Weights of a small GPT-style language model, trained from scratch on English Wikipedia.
Size: 22 layers, width 256, MLP 512 SwiGLU, vocabulary 3585, 14.2M parameters.
Architecture: RMSNorm before each block, rotary positions, no biases in attention or MLP, untied embeddings.
Each number is 128 + 32 x the weight over its row's rms, rounded and kept within 0 to 255. Layers, rows and columns count from 0. The size above them is the row's rms in percent of the matrix's.

# layer 7 MLP gate, 512x256, rms 0.0914, rows 0-104, columns 192-255
size [ 93  93 104  98 102 105  94 100 101 102  97 106 103 104 108  96  97 108 103 103 103  94  96 103 100  98 101  94 102 105 106  95  98  99  92  99  98  96 102  98 102 100 103  99 105 101 100  98  93  99 102  99 106  94 102 105 102 101  96 102 103  97 103  97  90  96  95  99  95 100  99  99 104 100  95 102  99  96  96 103  92 103  99 103  99  97  96 102 105  99  98  96 104  97 104  96  89 102 108 107  99  99 105 105  97]
[[ 82 101 178 186 160 126 108 100 115 103 158  88 163 108  83  90 132 181  81 212 134 104 113 137 104 169 156 113 109 182 153 152 130 104 109 130 140 105 103  99 119 153 153 131 157 192  81 128  95 158 140  76  90 147  94 115 147 109 112 176 137 119 125 134]
 [151 104 114 135 124 146 137  94 136 158 104 103 147 126 177  33  97 161 161  87 143 163  97 108 153  30 103 135 114 157 122 115 116  72 117  96 108  78  72 100 114 111 111 143  98 158  79  68 153 141  93 136 141 110 102 123 152 100 159 121 123 146 195 129]
 [ 98 138 116 151 174 140 145 130 150 125  83 109 152 103 132 137 113 184 140  73 133 146 157  98 116 162 180 111 167 137 144 182 150 109 136 106 169  98 136 208 145 107 140 124  67  75 148 177  93  93 102 121 119 131 144 105 123 189 120 127 129 160 155 129]
 [125 174 163 176 137 170 124 105  87 101 123 152 133 147 132 186  91 193 139 160  97 127 153 134  84 138 138  85 192  93 134 175 112 224 133 159 119 149  95 159  70  37 105 112 139 107 121  88 126 243 166 142 158  98 121  80 124 153 150 105 146 118  73 127]
 [123 183 115 137 168  76 110 132 134 162 115 144 105  54 164 181 160 130 141 181  99 111 129 114 120  69 115 127 131 106 157 101 183 114 133  90 142 166 109 125  92  91 169 164 135 191 115 119 137  95 165 152 167 105  78 132 119 173 126 122 139  39  25  60]
 [ 91 120 114 120 146  90 119 120 105 141 149 139 158 126 192 122 155 114 130 129 138  90  81  64 120 103 142  93  94  82  90 203 109 176  83 151 127 100  69  97 183 142 151 150 107 181  97 135 132 147 192 134 109 125 148 128  99 122 123 181 126  74  24 161]
 [102 205 142 114 125 169 153 150 138 140 130 127 149 174  94 104 142 114 172  82 133 163  81 129 177 212 118  77 186 121 132 146  94 158  75  91 148 141 130  83  40  96  74 112 129 120  94  96 104 119 118 166 147 167 129 102 131 113 152 100 173 103 160 136]
 [ 63 157 120 146 149  73 108 162 101 128 169  57 149 139  91 124 137 159 136 126 149 139 175 159 136 113 146 120 150 105 116  86 154  65 138  94 146 136  74 151 115 159 134 124 104 125 146 127  64 139 182 128 126 104 117  56 139 118 166 151  98 159 121 107]
 [116  97 166 103 147 202 135  85 109 171 120  59 133 113 121 115 121 159 160 134 208 129  84 103 167 141  89 175 102 112 181 144 114 112 181 131  81 122 138 118 133 178 132 147  85 190 138 100 101 121 156 102 118 145 145 110 117  91 160 167 156 125 127 155]
 [103 121  99 183 147 153 139 125 183  95 138  79 137 134  86 125 137 128 107 128 121 165 121 144 123 180 123 143 129 181 132  75 121 130  96 145 137  73 164 120 171 179 139  65 132 162 124 124 124 149 146 147 148  95 139 156 101 159 110  77 134 177  98 112]
 [151 181 142 132 178 175  81  79  95 134 157 127 129 136 200 138  80 105 126 105 109  95 162  94 125 168 133 165  97 118 109 148  95 144 123 144 127 129 169 123 142 105 140  92 131 131  83 110 156 166 160 135 110 170 113 181  84 196  71  95 184 130 102 150]
 [114 116 126 164  79 137 183 135 126 115 198 111 122 150 117 107 141 149 138 119 111 113 139 167  71 124 115 146 149 131 167 179 154 113 142  90 133 139 156 106 102 124  86 131 153 122 112 132 108 181  95 108 176 149 112 137 183  81 110 116  67 118 192 207]
 [155 102 140 154 149 142 147  94 109 143 147 191 114 138 119 149 136 202 144 151 154 124  92 102 106 145 108 136 186 119  99 164 193 105 129 118 135 112 166 134 124 176  68  96 120  77 113 121 102 140 106 117  73 110 162  86  93 113 151 159 197 128 150  56]
 [ 76 148 148 160  74 145 162 116 160 167  95 120 103  98 122 153 133 170  43 151  91 179  89  59  93 150 113  95 150 129  94 101 126 122 129 133 126 135 136 131 104 139 130 157 113 165 130 134 157 144 185 183 112 117 151 111 131  83 138 160 138 153 106 144]
 [176 119 118  95  55 148 139 141  81  79 142 103 189 130 122 163 127 118 137 177 128  95 187 106 186 171 146 116  94 136 171  55 114  81  71 112 149 116 150 154  81 122 118 108  78 156 122 146 132  72 103 129  93 164 147 141 123  75 137 109 102 156 149 116]
 [152 157 100 121  97 129 136 123 128 133  89 162 141 132 185 116  72 108 151 162  69 124 175 133 179 134 162 132 153 103 121 130 136 146 111 138  97 142 159 130 144  93  91 137 145 106 176 138 197 110 125 141 122 146 133 110 106 149 103  94 167 196  93 143]
 [157 125 128  85 145 120 157 173 105 172 145  97 126 175 178 143  58 142  78 107 142 159  85 163 118 116 145 182  34 120 137 128 120 133 169 144  85 140 164 159 108 111 105 117 168 142 115 164 121 120  95 149 137 186 116  86 120 132 154 154  71 107  92 157]
 [ 94 115 104  69 137  98  96 120 172 143  63 138 152 100 149  76  56 145 146 121 168 122 158 144 105 194 109  93 163 134 108 112 148 166  70 122 162  95 167 141 119 155  65 155 117 167 140 170  83  72 157  56 169 129 141 134 160 163 116 158 217 111 175 132]
 [ 90 122 172 111  64 112 131 116 132 123 108 120 131  91 159 149 195  90  77 105  97 176  99 144 119 183  61 177 120  87 173 133 129 109 108  96 152  81 175 114  91 185 101  97 136 131 146  84 117 161 192 128  85  90  97 142 118 174 153 101  70 120 151  93]
 [125  90 141 123  60 107 100 114 131 148 150 161 139  90 160 115 115 102 143 134 142 154 130 161 126 166 101 100 162 156 110 120 121 184 137 137 118  93  69  84 135 122 126 161 156 138 129 179 131 198 104 152 124 106 161 141 145 175 110 133 157 117 177 157]
 [233 131 144 102 128 122  85 173 138 136 124 160 183 146 109  53 129 106 106 121 125 142 123 104 112 150 179  74 178 179 148 151 133  97 158  94 124  95 146 126 150 110 154 127 116 148 101  89  98 163  63 100 155 104 179  85  93 163  87 107 163 122 157  65]
 [159  78 148 162  37 165 116 129 141 184 198  92 130  82 151 115  88 113 140 103 120 152 157 160  92 165 152 128 171 151  79 134 158 155 146 180 102 100 123 128 173 111 170 105  86  57 184 205 149 140 102 156 123 149 180 129 179 138 109 134 115 146 168 124]
 [145  73 100 123 108  72 144 159 131  80 119  72 125 102 129 129 141  45 154 117 152 176  96  85  77 103 104 173  45 124  68 113 118  79 101  77 130 132 160 147 179 152 152 113 136 157 122 154 126 187 108 178 134 176  89 156 102 155 118 128 104 155 112 124]
 [171 157 139  95 135 122 170 135 109  91 159 126 113 108 160 138 167 108 120 158 122 110 124  72  87  66 111 149 109 159  86 143 137 192  91 138 113  80 121 185 136 121 139 101 140 121 149 111 105 101 119 128 124 129 119 165 144 106 130  78 109  95 125 151]
 [ 73 134 127 120 140 101 178 163 144 158 151 181 111 118  85  58  76 106 109 153 160 124 101 127 163 110 171 140 134 129 122 175  99  68 205 166 173 159 140 149  97 117 200  77  86 123 136  87 154 121 144 117 125 108 125  82 103 154 135  81 108 203 105 150]
 [159  51 109 119 157 191 121 110 167 165 125 124 139  79 133 131 165  82 133 151 146 111 125  77 174 104 146 154  82 112 148 170 161 176 135 102  89 161 133 156 179 191  88 128 128 147 158 166 147 134 129 138 109 172 133 104 132 128 101 154 107 106 127 131]
 [147 133 133  99  89 171 102  60 124  65  89  94 130 105 164 160 151 154 127 115 109 113 168 188 121 111 150  96 144 133 206  61 166 100 169  90  96 162 138  97  82 159 151  54 103 175  76 159 156 109 142 149  94 101 141 167 112 116 160 115 218 141 146 115]
 [130 186  71 124  88 169  89 116 131 131 133 149  86 177 134 141  86 122  82 123  90 123 119 149 108 143 191 111 138  79 140 110 152 143 151  97 124 163 105  77  97  43 123 143 128 150 127 180 188 149  92 224 126 149  91  87  93 107  94 125 173  96 129 162]
 [102 126 173 104  96 109 137 128 166 102 154 155 189 137 139 101 116 135 196 130 160 143 165 152 129 183  92 168 109  91  91 134 122  98 124 150 167 115 117 110  76 148 113  68 159 117 120 141 131 134  98 131 138 178 162 103 146 125 183 127 144 118 137  97]
 [154 174 154 121 132 145 171 171 119 138  66 131 143  98  99 180  74 115  90 110 148 113  92 128 162  94  90 164 159 152 116 139 130 109 163 120  98  91 159 157 125 137 170 167  87 112 108 106  68 136 144 142  98 199 180 122 115 165 113 117 130 143 132 144]
 [159 115 140 171 160 118  97 203 159 153  96 120 109 142 154 132  90 106  97  93 102 143 139 141 123 164 141 145 147  96 130 102 119 159 118 121  95 115 106 149 102 133  91 146 114 165  92 112  89 126 119 143 124 102 139 127 146 107  98 122 158 120 127 141]
 [133 131 103 133 162 159  94 165 104 166 109 171 110 129 165  49 110 134 125 125 172 208 112 146 101 135  96 108 116 101 118 118 164 173 136 112 129 157 204 111 115 125 123 126 122 106  51 151 131  75 108 101 138 169 120  97  54 197 171 108 147 125  83 109]
 [140 136 157 123  93 108  92  82 105  98 130 119 151 153 180 122 158 136  95  54 142 133 102 120 168 144 131 150 132 110  83 118  98 163 149  96 132 128 153 110 126 133 131 127  98 115 103 129 118 124 162 163 125 146  57 151 112 176 147 164 158 123 117 117]
 [142 125 168 127 111 155 168 112  33 150 131 177  91 135 118 125 128 136 147 213 129 125  94 135 134  85  65 126 151 134 115 197 153 123 154 147  91  91 103  70 142 104 168 120 125 172 138 100 117 102 147  99 111  94 113 131 132 128 118 151 105  89 141 152]
 [142 101 127 173 115 160 113 146 101 117 133  79 149 129 135 141 137  85 106  63 106 140 101 184 156 176 149 142 110 100 106 167 194 128 147  92 170 186 148 149 122 136 129 111 160 147 101 193 155 129 151  93 176 125 115 159  81  92 126 126  73 166  88 162]
 [156 129 159  84 113 144 139 112 106 130 123 137 169 151 136 108  65  91 189 133 117 112 121 131 104 125 170 126 126 118 157  90 115  77 164 119 139 101 131 110 210  66 123 146 101 149  44  54  86  97 131 118  61  89 139 113 129  76  93 145 143 170 100 188]
 [147 131 169 133 162 141 106 113  75  77 168 138 142 106 160 159 148 145 143 168 120 124 109 111  91  83 119 149  67 208 110  64 124 106 135 113  93 101  99  76 188  91 129 230 142  99 100 130 129  94 136  88  98  39 116 107 136 170 152 173 218 170 137 116]
 [ 81  51 173  55 140 141 161  93 179  55 171  65  94 121 100 145  86 142 134 136 178  84 166 106  98 100  89 166 161 140  75 142 135 206 152 140 109  52 110 118 145 171 177 126 106 203  72  97 128 162 175  79  88 102 128 146 104  88 176 110 111 128 143 162]
 [151 131 135 149 125 107 132  88  98 116 123 113  99 145 138  84 106 170 131 109 197 153 125 103 126  94  64 147 135 146 119 113 187 144 129 121 138 151 108 137 161 130  82  97 173 152 156 127 132 148 105  85 136 105 123 154 199 188  54  81 129 144 113 112]
 [ 80 125 146 135 115 130 106 155 124 111 165 123 146  55 133  86 134  94 140 128  96 142 104 122 119  89 138 140 101 164  64  98 152 169 128 132  89 118 147 140 156 127 162  79 132 112 157 167 130 146 177  78 121 138 170 145 116 148 123 101 132 145 126 173]
 [148 108 139 120 150 158 154 132 117 134 119 110 164 160 135 102 186 111  58 108 177 101 133 115 175 130 116 103 109  80 138 101 190 165 135 148 135 110 128 135 131 135 118 174 168 134 112 134 104 149 123 131  75  71 122  99 155 188 166 140  87 114 123 127]
 [117 124 101 114 128 107 154 169 108 138 174 151 162 102 153  99 118 125 123 182 184 166 114 202 120 117 129 226 145 110 189 130 151 159 129 148 167  51 156 106 135 116 136 211 165 115 159 154  79 119 114 132 138  92 175 106 148 124 118 152 127 118 113 121]
 [147  99 144  95 192 132 160  72 103 173 145 110 156 112  94  85 120 200  76 171 142 118  96 128  96 150  98 170 118 137 129 133 116 137  91  89 104 118 121 149 108  84 173 108 121 131 115 145  53 140 101  85 187 189 120 132 144 130 171 120  98 140 128 141]
 [136 156 120 129 143  95  76  60 135 119 104 121 124 129 145 180 147 160 150 161 148 136  72 122  87 155 122 122  88 112 165 152 139 146 146 152 116 112 131 144  83 106 115 143 101 139 116 165  97 150  81 139  86 165 119 113 137  96 128 111 152 147 136 141]
 [125  75 157  95 129 132 113 132 149 155 198 140 182  99 135  86  74  59  52 116 110 131 112  73 113 107 158  77 128 104 126 102 172 110 113  99 165 129 120 151 163 165 118 171 139 178 119 158 125 117 144 135  77 147  97 165 146 135 187 119 148 114 103 155]
 [144 151 121 120 141 108 148 191 114 120 109 127 112 154 152 169  67 122  76 134 145 147  38 167 149  90 100 213 156 188 135 143 140 134 225 123 159  57 154 149 156 128  34 151  94 148 120 118 137 120 144 132 133 162 150  71 197 145 113 146  89 160 132 112]
 [104  56 107 103  82 145 137 158 157 100  91 160 152 110 150 168 105 122 158 143 133 122 180  82 122 152 175 146 176  79 150  75 141  93 132 136 181 127 172 192 108 107 119 120 160 102  99 103  96 114 130  72 182  69 122 127 144 180 158 158 147 105 112 146]
 [106  81 146 100 154 141 106 130 158 112 170 106 150 132 151  84 139  99  99 113  98  82 153 180  51 165 151 159 100 156 106  49 107 111 123 104 121 134  97 126 151 143 103 124 120 104 127 113  91 158 177  73 102 181 159 111 118 110 161  75  88 151 132 153]
 [114 176 147 110 122  64  67 132 102 164 114 108 203 127 153 149 105 173 119 123 143 111  82 130 127 111  62 209 111 214 104 169  90 109  95 108  92 141 194  66 110 112 119 139 178  91 176 148 135 146 132 137 141 181 146 109 139 106  67 192 155 108 122 131]
 [108 116 102 141  86 113 125 189 214  84 177 120 127  65 119  59 145 130  84 163  84 123 134 140 104 141 185 138  96  94  80 160  75 131  87 142 134  97 124 142 121 161 137 132  75 189  93 141  91 169 110  71 150 147 108 167 167 116 158 143 103 132  85 124]
 [125 131 142  62 124 137 105 142 124 130 107 133  94 161  84 130 120 161 100 172 107  65 124 104 160 157 115  70 136 151 147 128  71 103  96  78  80  73 155  99  60 146 147 156 109 151 133 167 136  93 145 113  86 140 108  62 158 127 197 118 135 118 180 110]
 [193 157 137 171  97 131  86 176 115 172 131 126 126 151 123 108 132 111 139 104 164 180  80  82 171 155 183 116  85  91 106  76  82 116 171  73 179 131 101 109 102 151  97 118  82 133 102 213 137  49 153 169  73  80  70 123 185  86 157 157 143 168 153 161]
 [142 132 191 124 109 148  69 131  98  73 128 181 167  53 124 132 171 191 117 143 167 105 167 162 156 121 159 126  89 128 110 152  98 140 191 207  95  52 122 106 155 128 132 102 166  95 108 152 126 139  89  96 150 131 149 104 144 149 103 120 154  98 124  61]
 [ 98 101  72 168 112 137  73 125 122 173 134 105  88 158 119 119 164 127 116 139  84 153 162  84 132 122 108 149  98 139 107 137 171 159 134 180 141 200 142  83 107 112 151 115 116 110 125 165  99 125 144 102 199 158 108 133 127 184 160 134 143 138 152 142]
 [ 97 162  79 107 143 140 148  76 111 137 156 122 142 150 113 121 136 100 115 135 111 126 149 138 146 149  78 109 104 125 135 144 115 159  99 144 128 115  63 116 183 168 129 127 124 189 143 133 105 110  60 169 123 190 195 114  96 116 108  71  73 141 155 127]
 [109  80 165 175  90 185 157 136 173 115  99 157 129 143 101 126 170 100 123 112 146  86 185 125  43 119 137 114 206 163 147 119 150 132 112  82 141 189 109 126 127 147 159  82 108 105 140 161 224 128 142  69 127 124 114 164 157 172 174 112 191 127 162 115]
 [181 126 117 143 200 136 127 161 170 175 135 147 120 104 141 187 118 159 133 205 146 142 151 126 155 157 149  74 134 120 162 136 182  65 131 165 142  97 113 120  96 139  90 103 176 185 155  88 156 118 114  53 134  53 131 159 119 113  91 146 161  82 114 142]
 [126 117 177  32 159 109 169 141  70 148 162 138 129 116 125 117  91 127 177  68 114 123 140  99 140 114 108 133 106 113  99 139 124 147  84 127 118  88 151  62 164 121 148 171 148  82 134  96 128 123 124 100 107  89 120 117 103 110 126 106 153  41 151 160]
 [115  93 128  95 119 122 145 121 148  89 174 121  77 110 157 164  68 173 165  87 104  61 130 157 212 115 150 111 151 114 162  90  62 107 100 139 188 177 105 104 111 132 108 130 167 189 115 139 125  84 168 151 121 139 109 116 123 166 152 138 147 181  69 153]
 [107 189 145 104 124  80  76 111 147  86 136 117 141 130 174 141 104 114  91 160 140  93 133 103 113  98 188 141 108 108 126 137 173 133 131 119 196 132 208 135  95 105 101 106 121 148  75 159 132 126  82 140 145 163 161 177 146 158 134 135 149  95 138 108]
 [120 114 202 109 137 139  79 161  94 135 114  86 183 185 104 147 127 145  66 113 182 104 119 133  98  65 181  89 107  91 133 178 117  77  65  87 108 129 127 133 122 155 117 167 139 129 153 146  99 151 175  49 192  99 131 114 186 152 156  84 105 139 131 156]
 [102 107 179 100 120 172 143 160 147 145 173 114 121 116  76 112  56 130 153 147 150 172 178 114 103 134 134 136 146 131 126  78  60 129 132 103 123 149 108  71  65 184 128  86 100 147 159 126 147 117 173 103 153 105 166 127 126  99 134 104 170 105 140 118]
 [ 85 162  82 120 115  83 133 194 179 158 138 174  91  91  85  64 104 155 127 161 132 127 116 156  93 156 134 132 103 180 163  88 133 112 111 106 130 156 157 173 127 140 130 184 158 198 107 156 188 121  79 115  77 152 132 144 198 150 106 128 114 148 121  68]
 [138 138 131 109  94 171  91 121 107 135 118 148 174 147 141  94 186  80 135 161 127 111 103 185 163 142 111 127 109 189 101 159 107 104 104 146  48 108 109 157  97  83 198  69 162 154  95  72 123 169 156 145  89  79  79 196 102 111  39  80 129 145 136 107]
 [ 80 110  81  99 116 159 163 112  95 111 155 128  38 125 135  95 108  73 135 108 104 104 119 149 175  81 155 133 132 162  88 151 134 132 167 103 113 141 101 174 106 125 105 166 122  88 206  99 130  69 103  86 143 178  84 124 210  89 149 125  63  95 119 173]
 [152 105 179  70 128 137 124 134  97 139 157 137 135  96 140 106 126 111 220 153 138 152 117  83 121  96 162 179 105 194 159 166  82 176 143 173 146  82 140  92 152 152 160 133 182  89 112 145 171 107 103 126  89 156 138 157 159 130 123 104 124  87 116 129]
 [117 176 130  76  94 147 171 171 104  98 101 131  59 114 137 109 105 128 181 103  98 137  44  96 129  95 120 140 144  89 146  69 148 117 147 177 193 146 149 145 145 118 158 175 148 106 191  38 172 126  82 106 219 149  93 166 177 160 117 141 162 135 124  78]
 [172 112 134 129 130  85 130 157  91  75 157 144 105 141  78  88 141 137  90 127 117 104  86 147 149 115 136  27 133 147 169 144 207 123  80  60  89 193 112 151 135 179  66 103 164 132 122 154 102 153 132 126 170 130  70 138 109 136 123  68 124 114 160  98]
 [153 113 156 121  96 135 138 150 170 162 134 129 158 157  63  79 127  67 132  84 122 122 147 181 104  87 131 135 155 152 114  79 145 172 155 135 153 189  99 158 107 127 140 132 103 116 151 173 142 149 135  19 131 120 139 164 179 174 149 135 153 127  31 131]
 [ 97 148 113 158 198 140 145 116 125 115 149  77 202 175 112 154 121 135  91 126 147 141 140 124 197 162 136 101 103 138 206 123 124 153  97 124 101 116 125 198 112 145 101 183 132 132  91 115 159 115 159 145 163 102 170 187 113 190 147 117 129  77 150 152]
 [ 88 128 138 206 161  99 161 128 149 104 176 120 103 135 170 180 140 217 160 137  80 104 122 125 176 104  95 109 187 155  81 168 172 111 104 172 181  95 127 129 102 142 103 156 122 123 133 101 100 136  81 107 173 125 199 165 195 126 155 181 147 170  84 144]
 [108  85 163 155  59 161 160 147 114  97  96 131 108 176 141 110 125  92 106 122 105 188 148 144 157 170 195 174 139 145 168 177 144 134  97 137 159 177 156 119 147 106 162 182 169 107 170  90  81 126  91  94 204 144 132 133 102 153 139  84 120 112  97  90]
 [160 133 160  96 146  92  99 118  65 125 139 137  67  98 116 126 127 155 103  78 111 171 112 102 171 175 135 104 142 112 105 121 153 188 112 144  81 103 121 113  96 107  95 176 150 142 120 153 126 144 160 125 141 115 127 102 179 131 106 179 168 164 137 181]
 [126 192 123 114 182 164 119 115  81 162 147 130 164 134 128  97 135 155 156  64  76 105 178 133 112  99 124  92 119 136 141 126 123  94 163 115 109 157 131 176 142  93 180 143 126 113 140 129 190 143 160  78 110 130 120  78 148 152 146 116 129 104 128 176]
 [196 202  91  74 164 142 166 140 165  62 137 111 158 136 122 129 168 196 154 154 157 108 142 153 125  68 122 173 168 161 130  99  53 117 179  58 131 157 128 147 179  97 104 128 122 135  84 153  95 118 123 133 106 238 128 128 164 103 123 137 160  99  53  78]
 [128 120 139 158 120 102 106 154  96 170 139 130 166 140 172 142 147 140 153 149 139  67 129 119 120 114 139 151 215  78  99 201 107  88 109 158  69  41 153  67 105 186 166 142 168 206 134  90 183 116 147  54  74  89  87 124 108  92 160 135  95 113 165 159]
 [179 177  95  66 134 144 109  96 125 112 129 157 192  70 141 100 140 161  95  96 109 141 115  90 145 132 148 108 167 181 128 123 104  76 122 133 206 143 135 189  87 135 186 146 183 172  59 100 158 141 108 126 120 142 142 138 167 157 160  68 163 101 120 104]
 [133 109  35 140 152 183 131 109 147 121 116  77 126 105 125 161  95 138 137 135 122 170  87 138  76 123  43  51 169 121 118 184 101 115 101 138 128 142 147 154  93 161 148 117  81 203 159  88 118 116  82 157 150  92 219 151 132 176 152 101 148 162 136 151]
 [140 123 151 146 139 151 116 157 139 130 145 176 117  86 164 108 106 145 106 130 175 156  89  68 149 115 141 111  66 114 133 129 139 132 141 124 112 132 135 128 105 100 177  64 130 182 124 187  88 178  47 164 109 148 149 165 126 119 123 159 138 119 128 173]
 [127 127 118 143 130 144 136 120  95 115 146 101 164 135 101 145 144  88 133 115 109  98 147 150 109 216 108 144 135 151 135 102  92  80 104 119 159 125  91 179 109  98  95 140 142 190 112 116 113 136 120 147 147 126 127 170 183 140 118  98 116 147 141 157]
 [104 111 122 111 110 154 102 124 157 136 151 147 163 137 180  98  92 114 103 161 109  47 116  99 125 161  97 142 165 121 126  94 111 126  66 124  76 177 164 109 119 111 144 111 107 118 166 187 142 156 183 118 153 123 127 143 138 148 123  62 142 106 155 104]
 [118  95 182 139  94 149 143 167 145 165 177 106 112 141 138 114 110  88 142 134  66 140 166 157 192 104 188 124 164 110 131 155 126 136  78 154 149 109 105 212 122 172 110 134 188 122 128 105 129 105 142 128 166 145 139 162 127 104 129 124  91 153  92 126]
 [124 146  85 137 127 149 124 144 159 158  96 131 128 110 154 147  83 130 144 159 113 117  85 119 142 102 118 129 116 105 132 104  92 185 142 168 126 131 112 127 108  87 124 107 162 151 155 142  70 102 129 149 134  83 117 120  84 115 156 190 172  88 137 109]
 [ 97 110 131 179 148 136 145 154 172 117 115 161 131 175 126 143 152 118 176 168 164 142  76 129  86  50 123 144 124 169 171 152 132 132 151 122 103 153 143  96 127  64 139 150 125 104 161  65 129 129  70 170 181 127  34 173 141 137 106 194 148 118 122 122]
 [151 154 115 197 170 124 116 104 140 169 160 176 144 161 126 110 176 155 147  81  94 186  80 200  73 166  92  80 129 168 152 185  84 120 128  88 116  99 137  53 147 140 147  92  98 122 102 121 127  74 108  94 144  64 124  39 145 138  82 164 211 149 144 184]
 [131 103 117 183  97 106 115 121 165 154 168 156 109 103 146 155 118  84 121 129 148 173 108 111 134 122 152 137 146  74 175 151 157 184  83 133 123 173 119 131 154 104 140 151 147 143  95 128 154 149 175  98 165 124 131 174 146 157 140 121 110  99 141 145]
 [101 157 127 140 153 118 128  79 162 106  94 184 181 128 117 154 115 189 155 140 144 152 110  58 144 197  99 156 129  66 103 143 127 125  86 132 141  93 132 142 119 143 118 160  89 156 124 130 110 174 103 161  85  95 117 135 130 136 155 122 148 116  97 159]
 [132 160 124 133 104  90 118 101 117 115 119 126 168 155 150  74 103 132  82 126 138 133 125 142 108 177 124 136 141 179 127 132 169 155  57 174 153  95 158 145  59  85 142 102 176 114  66  63  83 169  85 145 131 141 104 160 127 157 162 134 145 135 102 140]
 [151 157 156 112 148  66 105  89 134 163  97  87 127 141 195 161  42 115 142 134 105 158  63  71  76  91  56 150 114 114 115 180 168  76 128 122 103 159 132 136 123 159 145 164  60 131 139 130 145 157  92 126 105 155 112 123 157  81  72 179  88 134 115 125]
 [ 98 135 135 160 128 117  98  72 168 192  48 101 138 157 181 164 127 134 149 121 126 146 106 137 215 141 132 138 150 137 120 112 110  51 162 135 180 150 197  91 136 175 173  99 126  76 178 140 128 187 105 184 123 137 177 126 144 164  94 148  98 125 112 174]
 [ 86 116 134 135 117 192 124 135 153 109  61 100 156 155 136 116  91 154 113 137 128 146 155 196 177 139 116  96 157 149  82 107  93 164 121 139 123 132 189 161  83  91  74 117 106 125 106 131 144 168 150 106  71  81  47 115 131 138 190 134 167 192  90  97]
 [179 164 143 104 102 175 135 139 110  92 220 127 116 165 142 140 123 183 148 155  68 159 129 112 155 126  98 111  85  65 133 143 127 113 174 137 130 133 137 165  30 126 104 158 133 156 113 131 111 178 104 127 174 193 138 136 190 100 150  89  97  61 109 142]
 [118 115 111 120 104 168  96 103 102 140 124 145 116  94 108 119  78 108 132 116 146 128 156 154 111 140 123  93 228 151 100 191 154  89 140  91 133  98 197  93 135 153 112 143 112  89 178 145 147 151  74  90 170 135  87 113 109 130 126  94 133 160 130  99]
 [117 120 152 159 103 105 131 102 121 132  76 107 171 163 141 172 183 168  79 159 178 137 137 103 153 101 128 147  84 119 120  82  95 113 127 175  77 126  78 127 107 120 171 106 132 138 107 117  98 153 126 134  97  88 119 113  90 145 178  95  80  95 128  59]
 [163 162 138 149 137 142 131  67 130 143  87 182  99 121 130 118 201  97 104 124  92 160 108  69 113 144 165 125 123 130 107  93 175  62 126  81 109  86 166 170 185 119 139 110 104 126 160 145  97 150 108 110 207 168 112 188 132 132 148 111 173 118 159 117]
 [110  96 165 115 115  48 113 151 108 119  91 105 109  83 119 137  41 179 146  85  57 156  98 131 168 150 116 109  75 103  79 123 108 163 163  90 201 152 138 137 157 114 191 127 103 160 132 202 161 108 137  97 174 129 152 137  94 119 107 147 126 134 100  82]
 [179 102 120 196 128  93 142 149 137  94  99 153  96 142 148 169 129 138  98 111  73 163 120 135 104  87 193 184 117  94  80 134 187 124 155 101 130 161 105  86 127 160  70  59 118  98  78 115 107 125 128 120 138 132 123 116 184 117 124 101  84  89 142 139]
 [ 81  90 169 109 103 129 151 134 114 109 205 120 109 171  74 159  93 141 165 112 125 155 107  89 184  92 113 184 148 164  83 162 112 136 115 142 131  97 126 113 119 160 193 115 113 146  73 113 151 116 102 146 114 158 129  92 135  60 161 186 101 165 137 106]
 [161 138 175 165  83 104 118 126 125 161 120 143 142 133 145 109 133 133 103  93 125 174 107  85 106 111 104 119 139 187 112 159 117 134 165 148  97 143 190  89 119 136  86  88  70 154 190 109 101 160  87 165 149 113 155  86 117 105 104 135 114 151  79  73]
 [131  91 114 113 127 106 123 154 120  77  67 119 172 112 152 148  94 131 105  59 110  70  65  39 111 138 139  92 118 151  21 150  92 122 127 125  57 144 141 161  82 100  95 119 103 116 164  94 123  85 128 184 148 130 104 160 112 132 172 178 115 151 151 118]
 [158 145  79 119 136 134  96 146 103 107  98 162 151 179  99  81 158 187 100 129  89 161 165 148 107 111 104  80 192 143 174 131 175 103 116 121 195  94 144 191  98 149 102 175  98 105 150 130 129  98  50 111  54 102 137 120 145 139 143  68 119 124 111 168]
 [140 138 118  36 163 108  92 142 150 124  55 203 160 149  90 122 122 128  95 142 124 163 134 133 104 101 193 137 125  78 116 100 105  94 125  53 152 124 201 151 152 123 147 210 123 165 118 106 118 109  56 149 131 160 113 146 141 145 103 115  91 129 122 124]
 [111 110  82  95  88 163 161 126 128 130  99 114 170 111 128 112 120 179 138 141 115 147 102 182 157 152  52 126 120 100  90  83 154 103 102 100  96 142 177  99  74 129  73  12 145 159 103 111  97 158 124 117 122 174 115 115 128 152 168 148 163 158  94 124]
 [152 123 140 113 154 114 125 182 104  30 160  87 176  95 121 111 172 157 129  86 145 143 178 190 129 151 174 110 171  87 123 142 101 135  97 108  97 160 110  92 169 142 136 160 130 139 168 161 136 101  85 130  73 140 201 130 138 135  55  84 118 154 132 141]
 [137 126 183 169  95 155  84 103 178 120 113  81  88 108 142 138  61  50 140 169 146 101 144  48 117  86  84 161 105 133 125 146 127 136 182 120 114 117 183 149 161 162 189 130 115  89 168  90 156 143  87 174 165 138 137  49 120 151 128 135 128 145 150 110]]